config.toml
d_model = 96
n_kv_head = 1
init_std_o = 0.0
lr_mult_o = 0.949
lr_head = 0.0134
steps = 3153
Each number is 500 + 50 x the weight over its row's rms, rounded and kept within 0 to 999. Layers, rows and columns count from 0. Numbers have three digits each. The size before them is the row's rms in percent of the matrix's.

# layer 2 attention query, 128x96, rms 0.108, rows 0-127, columns 0-95
073:494483496597481480575514489359497493455504601545476412510472571494570445484506530458451460516537492463494518511579567506483478525439537483482531592614541540514517442525462548532519573603488485534545504555566602491546478526574466462529495487503529565526441597559493448453488598459591498585
070:374509570485515521536543532411467448526458540389604498533519456618451523470540471526484433446496399486471422568475499393495419520536539561488455603495490545514512488536534559536520487499555509471530496575478425485504464451557509488571561434459492582539547466413537468486432549524503433487
081:548476504525552568535493482493548483467491449493526449543418539483478579508649392520489436538491383521495595419399507506475522503518522626492444500489503471414519555444463462537543570435439448457523479470553537505518439454498530467514536573448479507493516443510525492488507538407568371531
119:467585481499530529525509539543526484503548528498522520467459441428487509518563516529472444502565555500479601584417398560543483532548504494413555505489493490566569472532574611419577482535518546418490487411500487548431503465553571473490447639507461431484516565442518460541456517470528407413
087:492463497535528537550533492499422446529549500484504571461503449546393532603523505461441379528577509486420609533504445483441460449511526513505498386425467491430452595485457457450437502500463521555529506444517475499485510484481442544438476604540461525568454532416523442407546549575453433465
093:494560437570564408570515485614559514491524482400414495530569514505446447492555547545609527433559554434476548473470517442466468438490520578517492489466523464502485587545444521456562511471478603493492485640499521468550443489507431541495565495453451558549485465437575590459529532514511478496
093:518437544453416557474494551523556493509617506496507530559442542458501461457529537439437557473546482413373496497539555486525404517469489617503462532610434438410484476507496533549511544436468501447558516548461529574453536474471422498524501470501544530346442489468518494474465571469455530546
091:476430566463474542557544483410414495475552508487531413550508426483525516527578530518492565509510449511435539561490526397599447492559489485531467564444498484561440505499453478395505495473546431490486518499507518444452497455548440527498447554511605466362438572444509435543546484467365492474
101:517484534472529479507532469482404526431471568519460494423457534470497489457605581469534493559432457555528427479508525460513491472472523457549518508460561532636482488511429548426526458546443479525459493688485498538524510548596567491575504439475529533427446416469594479515539452497444445527
096:437452531521503458502533487482497413561459503485625598415495579516518475460477463461525509561530433560514463598488484477560550453535390416556465479499554490526582551388375499516457478450548482472450518430545503478547553477491491413513442573441531511539555511519511496513432591571509543487
106:594423484418503469503413465541380494487530516507492524579474544422515561505509401489500473521478525494500577502501540508543522381558572454437455376553411519527485434515525474524462481473505509560518583585528559436449430499548504506448491476511512601567427463408459527530477504554475566476
092:481502552493475530522506555486488515553487495546411446616502507562488553575517546402449577486484570590458456558483568438478456498478416462477472517468496457474549513518520416523522624497514553514496532496536373441562517463552501519471409542462562515396463539623532546444506420437526508485
094:428510444489485470422541492564555485573535522517585520453542409417528508453594385483469469578526537470437513453410445443437491561453489406460498510504434514475497572518515550528539457554487503438445539481533459487524531523524531516531522568456642506563568434432475537534519506535510475374
098:507485624471463517465471514491540441514547458489636566471506471475465485345461388465470434573502529510563479509428502489516459404611479515489586453511465433454540510464456566510487489598544453506460507557565505512397522488457490507455451400541517551450517495491508500565532505456488520570
089:500575460524492478458568506470435483495592487461461493505526630528496474429531498446424511432457465448473516545479505514493527518503410677513530561472518475500439501459465498477488491408477464463457532485465572596551542514541407465507429510564603464464584542521418405514503421508444546495
096:515481597540642447453549517452508515422408550513506516452554461437536540538473434516529621482481557509454453480417509429457536523448510517498562552477447440563590468429467490514551545521566481525550505406564459420480405459503435428473462548468433534485480585489495485551486468495493527427
098:442500489505405466482568530458550471547533453526595471521477466514478430452435437539481441454519476547514434559445448585629492409496516495471445565515476551510523565482532526566495452469481469357402451485492492467438523519519551501544545528568510468547547448488614516495560529497480373555
113:532511512477639452538453454522469436492599526598499563546491370473536454522466411542509494502544525560561500438466493544571579511516483508542490388481489495480514465562467603500476531542567507494515506407601492546486540477474499547510498509538449469443538458404611522557474446487483470403
114:460516489492515620545575489429512577502510514448514461521377472450516476470500444475438499618468547477569539469539508572489550476534479558510532555536506562525376403423530481476502426440473541515526467498495425564489445475604483593453508452472541518492481479579497478509458547514515651507
087:472468550490444430518471506441585456422518464462618523447487582526452477626375564491493469511470505486446510519468430512538464495489471420523447495537486490517439577317493512484508451451506659461525609524548487500475512513474550489506440460522469573485524526491521495545487510537488518471
105:503446463509499367495465418428441506532503514419507439560504456551549544468509427598477443429511476471507431513541488505442522583578480422492467511484527523423501543448481544514470491503479491465562547408510503495481548395487563568483365600435547510459535464430577554506505445588525518518
132:472520445515471549486457522465593425525585577512512452467493596537477467521486423531493530434412493482488477540526532461461576457490399490491450510505452476404492564425552423502463514453544589562507471655427463469554513531451559480538520418439500443497472522589455474476574544504502451584
117:462495581534538467524472488483466541551568551481557487455472457434603507437449484469620459512525512454604483412509551512439507574544486577572501457401503478439520442556543510474479493560498484588499530513588477555466555416562545559478433557500515572441463454514549402574488444473567541474
105:541519541493518518539513540474498466584510408558540555527564550480547504540507512532421509521524529441478427580499426574506386531472494378553465400502509558436485469510592540532473502455519439416522476511420555479512556458549476458418533559390413518442543451437480499435515480462413477442
099:582472556445504470463467519453490596449510491536455454479636449480449481487494592458543420458459565452506456501556500540410466543454479517544497539484509499573459533463595544505564559497477502479482642412474501441589527479536468456497618613498458517563505591508489528469514447455514480538
099:579530420412473504442451440502434482479522344473549523538430491516506595645569522497478481442455414464464480496521480463465501543584502461567471431509542488562444509442596493560488480517547571493524600459565482539415473535514506415494544475488545497537557491571494482533515461558550500495
122:483480394572446453512553490426580454542566520564517505618454518535545531523485501415415571498407522446469454544472563507500503503464578439618520508483505499518535602543539492516527437501524506539514507523462494594585531554497361556523515456525586462435424496496490520515507549423463541495
094:477543416581433591478430421469550417540535438485458525497502490546454491564519488516554466505447509471537478490478472559479486518417445567483464618630565471486512502378509492476469440624487509459562575493428499489504435449492509484514388532499510455537519528423518491507432543409552488517
106:585427470534487428507383526549495517486449543528438589480518465528506502550546521476535494580502462458525472438474423494531491542580571506446540547521568463453546552552420471481608491459473448458562563527555513554517571440503486457501484501470535579418395541428495519602535460485448507625
104:540458565592595504496468512474481463542418400429508545515528499469481509481530489670540447482599460525525458435506489464499456576589620509516480503520507581431548458543503534467497490485511526564451622443561447561439490485420524479527468505512523538511539528392433557498476469462465490500
119:563522537469530546465499503484502543555525483454559572486494519434505458510527584502523394579449569596515465492479521381483427545544548526473522361490446468536526504490559472443544473545559481527461505507534495369430509475502514483434408600557471573465474513448557532570453534464503386481
121:497501430523590526531527484516478528576595459530453490461475478563489481457471512490447462450430526545453506512488460465474408451467527539524455427400479471584462598555415562419477459504452583438505459532587457544555557484521532456551423466568457586558537515501527535457556591502561393457
082:557459518498470442527460422504538595510521459559484525490410459379531541467542546578518564594553546485476485473472520449387462392525459500516524489439520419491423527442568504512512538471515520465611521434461575487535536467430416407552487468552493520514421546540493593512473458539450524547
067:377516504513495411402546542521482513540483457576504512472479506497582467459510503553518534527500408557595525489513512582475459489392476495555416456426524464504521492534474443461478556455484462521558394414370526440442452469521491518528471529524497545586502548499573498498533516538459404382
085:517557470553464524525513437514480545457469587554439504468467526474524498507594502447588532482464462422513373502481474467530489416476571504537546564543452397522483442507566426494554472507475543513470505443464571494466570548474503417423564487552515486516405540534613659518532447451471488474
061:468491479476502473379599506557571518548486436544431466493473514491546402560468484479529600537493509521623487464464480474516571535422498528478476454498462475588577507541531456432532541469450506490430466494419506465469468521472547583539550502501632506513583425509556598440515405511554516553
089:455410504505538484514463557492521598487564508474512564596503414563460503528518532525482499401552499608457591515360522511494476524503632471435556529509517540491477531521540469519522415501490536478476508408559407479407549486477456502501480433414569449533470543524423561555508513463510484424
076:461509441451506424441525563559539560438481536536379492489492523484460459468553490462433555503462453480563471505520441532483526516481580428576520511433487505519605585491461460448513479539475517588433572536555486513467525497495607562505479447483393498411528470522612525580598454478568482430
073:520461491528441534493422427364602470546428474516486499487513495394505449471520476597538582457530547476516433472503569500487563549527512427587492582541525507483484524405400446506561508477478458474463486468544505530546601485549579515494552480498403584419446509463533548532413526504471454477
142:452455520581531477431474582534547462474505475509543580466511393477537516537619383477508404558508472504600513484430519450492588493559459584546476415549456535533484494525507592467521511546504435429456489481600501520518476468564511478440498564541470543547422410478430546469517473468527498577
090:480496510401522553534387591508519517402479533469482568515472510505543541421542532478463473574531510518517485587603496553472502518535502388478519360478478478537546501469507477415547464479496517369545505484435499516425538512495472563501497444559497474378505383494532444502556593492521493511
088:473475543402466521518532454427490515437457433501494488438561558458503695434469515482536476553569527507522576507524445485460500500513509458520533501472493465576408484452461502498495538540550452340458588490554432486494515559564482409514557462565442480470580458492491545547473562501464465445
094:516475431545492477498475492533460576566448459559509646562407469456493448506537473440513476449578465527576509517617488554421549580539532587503405504529519530501544435518533501502523409445497528535505495477496591492462510440469493498508488517485474441455533396513569498385530586449485598513
082:400460541365478407490584580522492440482537413420396428468504559582460537557432536501496519521453425455498508499523586525515500508488528522472444566474511440477569544416532559452532501501503417514513567539442446552466471464581494505508515536468508542452460484542521494639478509508582480521
092:677470508576536513528463513424436535472489521519361502518488483452425567533535521578543431512526626564535434461493444483533499446504572483480448504567400494539481507565529517542504513505499525500486464549553496398439552524485509435529537507513428551558538537535544536546505458518462389457
103:511499586481480436487581479486532527463447412457563517513475448468510589550498522455600436465566460590534582426457542480519551532494539437408423536523501525523524487508492503509457453561521560538629477434516373434566437462516519483614436556533447560527468535476505444538502496442503553487
087:554561429483507525492542575531459452551461483494530506545478533554431511451594464511394482443539466550568412465570502570455467537591501520583468479496492457439529426482539476466528515478466487454476555598436522441571443520489483492480497467335422492391512533473453528499540542482556565417
084:409402532493521501392510521366493454528527621509542480555466555510503531426494510550527446503468488485381536592510565572516509465554414553464504516521526529475395406604535488516455524522517450452562531483490492535533565543471463489487509450522436531573515552487522496473525582597508518568
101:486588474566426552486402467609490597500453449500530564546501426470525507512426475479519453472524513444559572466480400543491508554516481547532529464469575480460407447417448428488533513471476515596452550488559485538507523380569551486474481524571466546508605510498505512568438430411507527506
124:464509504466426407465456561456594518460511518466518439421516581507482511417522511577464524470441452438468514533472495557453453490473499483464516618592560518542458590501485456540503495461503490551480450625479441457487550544489468448532582421426488457475534532513371461499495625518490583470
102:540491499482469491493466526548452606450521500526575490467452438455549507528587507463509530519449529500457439513496431431484476571456513564474596519479523671549563460621370548471493527508444497497514550466503468464473525529485452376534402467512590551506459512479459543567492492537472425457
123:528563368649539518459516404563549459516584488484596424520546524463413521531495458480475536474566447497502439458499514525426475537508471469470440591535479459512486552546471476575476550499476537531547488545522484497508576595618507491467580526456514418451558518521505514389569504473479500527
094:491487496477534471500513512428530576483560581469417561498557498407442450546471430451592379569540395431620495563551472552471513530610468477380446525465482483559582543576412474527490488497474438540538463491512477508496512536466468532503464591548513463524508483456585466545521490520473511491
107:456574479501479570487445532556457454474414563496539518423532530549541580499481544592488538591543451457561466493508498576481496637541450483514577558491488495509399532449601424437515409472449463538481510514394469481535482487530434524487516517506453411520408529419509553437485493485488473587
109:498451536438515565562601531406521486490510556533529538489555517452498472453533433464570514553539491513516495547497494425555468505543392484462463448486427556478581590542523471419509494526497540460552498338433483590556441494516514465584527477516435474487399490547427574518554427546465543540
109:470412437509419503532449509535459464575524462526443547489614539540544457403629512533550547531501483597426523599520595477533476436512515457500501527580418457485591574463514467480542455483488441527471474557493467481538500554537463550470409506494501513523448474489469479352452537479482565504
097:498568431491586463465566467415536444511421469468443521518478521425550571484491490492476363494593507501462468474454456537574471530463477505421527524500511576560455419529555448513526503544528442423436475508468473506456534386410514505479546621487421492469529611539532482477501422567518538472
104:481519440521511470436505515526540442484498594513546468518492525450457455456556619584497567522520466562454427497523464549568503539574400490486457528521551449505542429484539546516540648416525531539558457571426509546515528459488516454397470502479466519431419505492571364482452511427467524508
108:454467511490460492395444528519512498468405516530527478422562469594498552481486439507541469450481489508478543469478375463608442487493449534585523548473498507485488564507464553492514559484490440493583511532482441389478584560631507480482521434461475477498374430614455524461498531476571451508
139:484500505609546458516493504429423491505477507452554552529475451390470629557542550540457468390516503437559549483342481532477510533481509520476464492466436534549499471492513603590557521418513534482517543503564495468500446515446451488435512440460444529575540533389535515489517446559478542436
116:473544413458413467495506504514540442546529575374555404627440578506441444482482553546451536562424450464475513577537477566469524450593521610453476456388553521559426544464543524491497528480485539494470473467387472486523481508520555453459567506498501435467525509517450503479525520508536550547
129:474626449474436462462485362558505508484466484518607533554552517542496544498512468437596447437526500575524484559471474477446503550389468459517445513477502514462557481457570528409518529522466490508465482578527536488365542462401440483543485386532475577541467425487553496485502461453493513516
090:495537485481445499481537529501489519474490604525508470534508493506441407411522533526616529402425520493494578613530533518471523454540479472471518486526468541483399576517592387532532498502533458467465452603486468371506513497533453482493475515485352519386442493463568512454533470505541530469
116:448585539466521519492512492493531483464558472457472591444488494418470566539575445470617413549524513381551496450429482498428456495318495508531528483472553564491512514572474547514457615452447594514531566546491547460433475505570557490477534495516569542510526460443540517532459497502541506494
082:537508541489514530487464460472489563531478422558419512469405543493446527449487515487473426511462549463583470469561575496492513458535503462512500569449540533570442455466502535514500475592556477416535484487467536480493347586519457567537414533512616475426615496645505426500513530481476520522
072:430527500450514482509544487595528493482441432527445485441474439491493491475486481541526513493551479406579467464498462476539569509485431572440438539457563385601535531459554458458529473530585424423537544516398525482479433514505446588484509490436524540494599413445556475541544471403538454584
088:489512563399489415502500552594440536499528484518560563508407479470535551483543431515432573525432538482540562542491443508442487455480437439565575461502608448535545590481547629539478551515558611510474510469528476466508445488511528553540485527543571580435455452445528546456532586491515465521
104:509541544415515565515538520498555384525462455543498447479398423625512512467451500586566532494545535538464571518466498472476524485531441524467482467596513440567557453505454482565487452512483447451510500562436468473523517540424563541541576652531471515530531449519500407471541441496512548602
079:544507509583476502475450470526543502544597565554444523417532474515488503551465394514542494436417523456460545514411492529523536583485485480566487563615498491476536579512484446435485474459489445616503482499507490561535496522552573411560548478555533414499492489520455401555566442402534480597
092:498507530491530427530455481537492483454457458443549494469460507561497525413501485434477471465600498510487487427491440444475473467649668450399545435481615512534480532458447487423565543496565497470555475571461496513536467453511560473487501518513467501462459410461454575496503491586578551565
097:490459553512571470467560498476555436531477412539524531488419588548400491365465539514429510447399500516458601528629539548492474525597532450534510522438417484436581472470500533498489427524486574429488466493443580507405503522484473498537526475465493464494521463438575492473456458463450505534
089:530577459484589464513517475482596512506531536478445483463501434502558445451554503518448464568538521527447475511522538435429546493526526521472436533565528496600505525418576498356526475510620586551468576490528484454471462439445414508401532473506468505476440591507587508457508410426533531492
108:523480473543483521501521529505398516472484542541524487569467521465589474464438527517572449516505550641504584466575547547539571510546336454591407520368486454592591598472472451492471421508506521483483449478480451528498477440455523524468519546473531491513469510464533511508486455545521473422
107:552542453451453509470529541493572381606508540505420499520480490506457506480537479484576453558471534504515533481533473500470622589542621373480496477557484536471460482521483538472551559506509473418388442521439559495482525583450448512453612557544507496538516462606494518487500552510497437568
090:471555460468500499568508493423532547549498531485450531421495463443508465411482414465487585462510503505531564436414474446471504484522497478510430523550574490544564507507452534484520651581469393563474666529487436551552585482452531483380503507543525510499552502448543508515513555495466460548
093:532469547491450456471544479559410415550422527566491522474471520508509557520464489603443539479464504398464429559534543435451548440550512548539586515566462473597432553536496472498502494500489435520562475529478477599522543545585558514526489474486515457457527470535545499289513466530544513494
082:511549490539555489470449473455518571483482508539494502528520494381449502439471500510539496457477538513499523565530528566551490490442527532574421569514552460452615554451581540486517583375475455499492499484436579392512283518471560521527440574469505484549533478443513517480508525480473481481
112:468558542529545458466586518526429497525557460547537486407489482453491495470495465535512440497570491520549495479429437496432513458528561535469459358482516584480527445552517598530495534597440496581487529513549425507477475466507403473457372523525444583523383520451490536594561482520489439459
090:515536415503541540485508589490478560547417429527459512518387548459470508507569472488419591540437513504416581463497522518487444504460481499573448462555501525407532498514521485425470465497463556521610469535400605493526438530523504466387443513509453392569480467464408467448455503495458489525
089:486529448408516527564419505484547553475419502484498501469473426478571448462486476490505439458595379420602428530485570518399507552553549476499497509450480464493495552575561537403522441549437576372474527492446473544448487440455589490479421530501506515505469516454533577539540506445478524473
085:537434574491478497440527497534547473463505424469511523508574509425516512529589365468537466553532457428573472507385492450530455469553582506488516531526514518619549478451511402546526551477438489535557443490584535439475464587490502485466483618547544492516534492532537391535577423510539536511
113:501498464535537562556476437499466435481504418457538538475524481485522490469468560455525479587547534399512484491474480468599468570548522522440484515524445537526522512624508536444412480386542496631503533361506458456495495470549518481573455514597403517580471512458482539504436480507506611516
108:453516445449575556446455519433474533444523511556366548442432603542499480519579479573499492482520524422564440568586469540502555481411515483564483575522515477487460486559477441556479456468553558559497479461379514508457406533502550507534503480574528496445490503592511440546492487432476581436
086:570411535530541503476432490434553504502527543487495520535463341632464544485404571493512455536484553437473441493483535514515578490495484459504501434455514442512430532558537555427511432523455621547569451473574453575507533437456491522457433474588470481557499499481493431436525447492489429506
097:494417540497508456575573474570490515467483443470544545457501454498467560479494474545464436536634418491468448426542595483491491485460521432523568528559552523467554504423502537505519468446471529515521500390450499493476487432432485408442456680567504439496392581544481512508528484512481517480
161:580444462479519431460526399500536498490552502537417370542519556533441530470586551535369577471458478495451519528560467538431537540540423514542510493469469465548503516458600538563504573513490468465413488598496435461474467504538470523519569512447514408478574501557529485402478566560463485479
113:532458593487567539448501529515542555448523474540518538471389505480500460516419486455568477451506540551527532484455536485519526465584545458444478497525512468528430407527434480493467439515596498540500513492492433508524559419475397467639571537534568586556487480408526558581570563472587486436
089:587471492465446504542568417530530502489410555487512537524492500529541513475499537458445477534600463431510488501371494431497506544411462516389576550528555483530545539416486496522548514547587465427615382451543487472592475489493446361481485542561464468469467487475474502522468500463556497531
095:463461501529537421446482515489448576491490516489519548481596523502522591472471456418541476517538468481442427598460393487458529545498491576405426498542510511446399491520480495460489539449504432431569500486545420473475603511446551504538582469567388505517622543544528571552529521524513435519
098:471436422461454515474401499467566531563539432468483530557520563468538508538495441562430525448441488552561497504458547520608558484381418535448625455478530520482579428484559467594453534527484467546528490486393534487494490489514473523413455462461423500496564490484465602550495452533566484466
099:523504629518451543538480419481434516493529482367564475496520607459480539561546535468461547487461456437418506530534473512485511539505455544536558484472502347527450491413519472548488552558399489432503403580478513580466437508521496412473503476461520505514450551432546438534557519561521539520
124:534498479543589490526487455509577528491443530441600556526506440487486447523477472385514442421545457522524454470408495486459565570481557466419536481506497552499504486563543474498521515572552573523596602432508499542493511435406527399467488493480464544441449432407532493578536414481537517593
098:499569556582414336463444492521477529425364495531460582486532511485471431538443509535539492494383434496522472516485483516548444563496538473429511498552475488473486558518548487428571546512569442464514487460456521537564565552440477482489529587594468557469529466539544609543467465480520477484
090:510485448508543498534516472468418506412489569466601550614531507448495546487465590419498492485474543531506505508551498447446492423481543550526466494558545511479512546580454461530490452521500429544372582446492540557526626468498469464471471512527595586412476438545512526464532588416488573549
102:530393490468557483511513508534569572535481429472451500470517481491395599477529517517540481516432532560511437535459573559554415573507505447481499497592451513487421516533477434489433568471509564476515495474559462398488550484587510493411579436517572457463467497524540667471467459542489538474
122:436511508365410512506523626532368488426425578611513480528435523545494414467506443504515517536510508567458513563599442595513529470529509491549427578480555454514436515445500543428464495489454555489500461523487436491495552434501493506486516492426565559521475519487513542426422518496538488544
074:536468543456494540479441433461351509531562533538570520429460488471429570503516554497490561504521580521450536448491552485458417447514447515519576444428529482348461329539591512581505526544531558518511465500503492557502470504491482493484441455509473502443514511477501472469371529526495529520
065:537538413529473557407511599508489466444480465506475510432580480494602426500589468484524478495568341523573453533427575525451503519478498459445444483476516485565601580490429466482480509403493544446548469425400503471509481521486500547497485542443571552513500529464539526527589557479545480534
082:420563544536504397549544449408467477564454467560542439491463621567386469485481448543438472508554508530475475453552496454466516557614458518499405520518488521521453510586462475577516488437553515467450453445487504443473472440584505457438493590519443590508461509469443505493425484471514435559
071:569496480568493396465482519469572449470422474562512456539487527504513410488522435523494414557573430519505422539482483436507460468570501528394466505482452519570544592476471529549525508371485474424592418456427441473449443485505545541585486559537548526470549500527453484480585454492451500585
082:534549529491520499516514491446481517419532449422577451515471411547472479520512525474639425528476628467482452556508529502465502505527523498568545462534492495531423594419492466492433609586519518507400599506481494534510456492445489474565510502606482420548474462516530486521484452487432365473
069:457436584507519370448526542532543467511463507487557448485523554580467456438562458546486538539562489492550485578467450445504459494338488425506406497431456476542505572548536484504498379349487494527551454575528533501499471538528528491578495514442497493481436518468537540542509509458556432522
076:510510553503559442539551482407417446474444565450555491510479464582420569529467445522470395559473504486480526506562470581533458519499486546526532461477491512526421517465622531555434600506607503454513539530487400406477497547438528571448547514549463512545489539543457506524453592404488443476
122:532461544445601532476512365510486475516510416543479519475550429511428454511513499501573570557478480470479590571471518444546376453534489513478526563535506473532413498420456462541486475506544433618471530467581413530500461408483460558472524526561423479528577522549498568531542585501558525492
080:468410549458482488538523546505494469506454466528520513423526464619473403442553467478501460542424471565570442510546509579492595444404591497478479492565463542548547578504542517624490552500455528494516454599494402457578438463533507540578520511475508507586443423525483492501561530467474456549
087:541448499528516551497450477571522473469497528545498534463495468473637564514444562425550419537548595464499562527516477516575440447474559522471546502413455495433511569494656506507490502536594513477610498483466452497532405426568525440501540565471519535564487503458470506502396555560444516496
077:499477512511536466509610546524517398472462510494477468424547443521495518448565483521562507609417540496462411563500509437507480505498477436399482489485417482570454480445400491464535480468566532453522474435418420447598531419592476587520451540456565441453452516514518541502530508408569518492
079:575495548497480380496591525538524515517456566491399549549523554536527491420506465482519573474529444416558450442467592494429494540521536535467418427537494458470540626569447478452454579468518501478497534502450479501401537540499456562555548424429474430465555510558546519522537482422558555479
078:570569507488527429556452401421492513464502503475549553466446463428487514602503441505506524405554598499567540477454522468500485449450464453571612517565588467539441473461499448543433503503497495585545457500589451564622539466427544528479421529517496560476475552474453530495469534482558544438
088:488532545461535562586446432513539437560439457570489523478555565445540484492571586583505477470429550549510393502517519446485483540524547506444497513503540454385413513514395496460477522573544537505450480499465506548459507429509576487343523454553436496547546412465524450509555497572452501482
087:521558413537548408433533556603372524543479492570475582551492500534454529544536464570471597489461501538521425564442501443523490436492547573467534419499457475505554589495406538531510462488577491560542511508440526529576492465508499526482554477433544531427446472559396455502476515441489562551
087:497448497512476589447477509475408477523470494449520441572474472467531570552578441478493487474445460527454515552430510425507535467512492469558606488546397460450373418452515367451548485569475475551515543541486545547531578462456498383439487468578512496500521491604420477551486522529479485532
086:531489481570510473500454502587531515449513468477440525467534506468520600510529568542479455546524544430417590485440365560495476504497504485461519531473616532504474458570489483591554599574547454525478509421472531579493434490510477501491609542553381532439450532455428558563437486535488465538
113:481518585526440486438475567543397455551558530467422439524505562544493514591492489585489503523398426581488524575536402547464510492562489545508487507421539385437501660482522489490474447470521423427494472564466524523446485522493477551501509467500439445463470552545531557510426522558486442503
105:468535481449440547528542563476525453443487504561541482515389473469512528579490553459458428497572538512552485451475489467450544547608539580446577534555450532567498487450458510532489580518475573434431522534525553540516478491468532522365458517484529573513559522491500546462498619463451389383
093:434567539492410540492490553542468452389590575543455528565541534470487573529437580458468499506466396521478472497486505405520526530535452481420472432417567484436577450585478491467577563512564506540372483457560513518533509516550558529414529505453495487467437561514490567524456515518510456563
100:478543526553581521487572488546489502522439510428434503554658507496501532567439508474404406446643433533567499500448506490417507438350516512469558470483561500529505525482485566435487507540495488528504461556545526542466487557513554536496485482419472490484545416423430477540514551492425506501
110:419627476426450433543555544525490491429598500460460470439454441575489486521543496520539538453579464565498524505517548609579538499503580528449568514515474502507489473486512471469446539462520498482500454519597390554538534519502485347453461475509547410377551538547520481474518522551497476502
161:459536517549498566506536499474475585551462443512527577491519389390514538510478503430544420498582443419517475420360478396462526495485482460430531500483508542446566494591454509504510524507482520551532615407529542538476522387502523557456472530485485506639468497490520555548534489509513526505
108:457576557604538538502527547477542473504526393448580570545507539515469542500456532512486423534490570530491446509471529510367514452489507532464521417461400482498526482541436485475461521488428413476554555397469557546412580634559483524462534516458447547541574496505516517459547529564446490457
102:425479573551518531404595545589487551452501464457564629501533450522547464498508473462558478476531470480427511461537482436477521596451457559628458491571439529607467474526490517452497471459473500430505478517495555488383533483447536405516502407527551536549506435549552579523484511479504478451
110:530424420421454536502432466542428573511518489561553445520595534516565580565586527529470517456454507447546539433591422472517422440456565533510468598537425482433503598498517446577536467519525514464459490509510511528560460564485535489426431514476547434547551615527510445537484498497431510498
097:460537438545506499590582485501534554464522455489456432489488499437545503420503539424548507544579529526572506481404448440508480434530438486491552561539455493596466530481552508491440497515505588596477521484494574518469474547436498480453525511497595525528432432438342576524516528448627500486
134:577467572513423518493498519460540576493579465498536513425455503499464423476588555619519514501566546533487523532479501520459546445528494426467527482488412516455488389590566563530531469406430438498472431531553557552474463539498494439498541528461503532465545570495453474479402367498603514509
109:565485479491375380484477522480520524485549562467532481438477507535434575446591559509464611476501486510533479484576504464444645461590459475479523442460444504551465513466509485494422483464535456491439491574533498552466507489545403532468455429480460447368572541495549589496553502497492489483
131:523449463433494596436489501509357412481533550560439430605512482463467459522510539526475457415600531394474522480586462471550473498474443456488498549461499498552509528454531515460417481612494545511482510459541512483487535529568551500481592558487506582498467458596448601487559477517448552487
113:499457599453502577379460586458403483556448482489501470566511553639543415460483432520506529489377467469489439532522505465519508546492543465517513568523520526524401484480487493565451451483607459499548465594412533467474405516560526500551498466444477420489532494439545508452485546471544501500
086:505468526547526494537561529513542492495555524626534539543445457450579509556428534362449445559450519516522508450474522479468467471506477499466500437428515501450544455523513464472441563534556494511498455499483576482602431491582479505520484522592466501534358417535402520578575493513617535535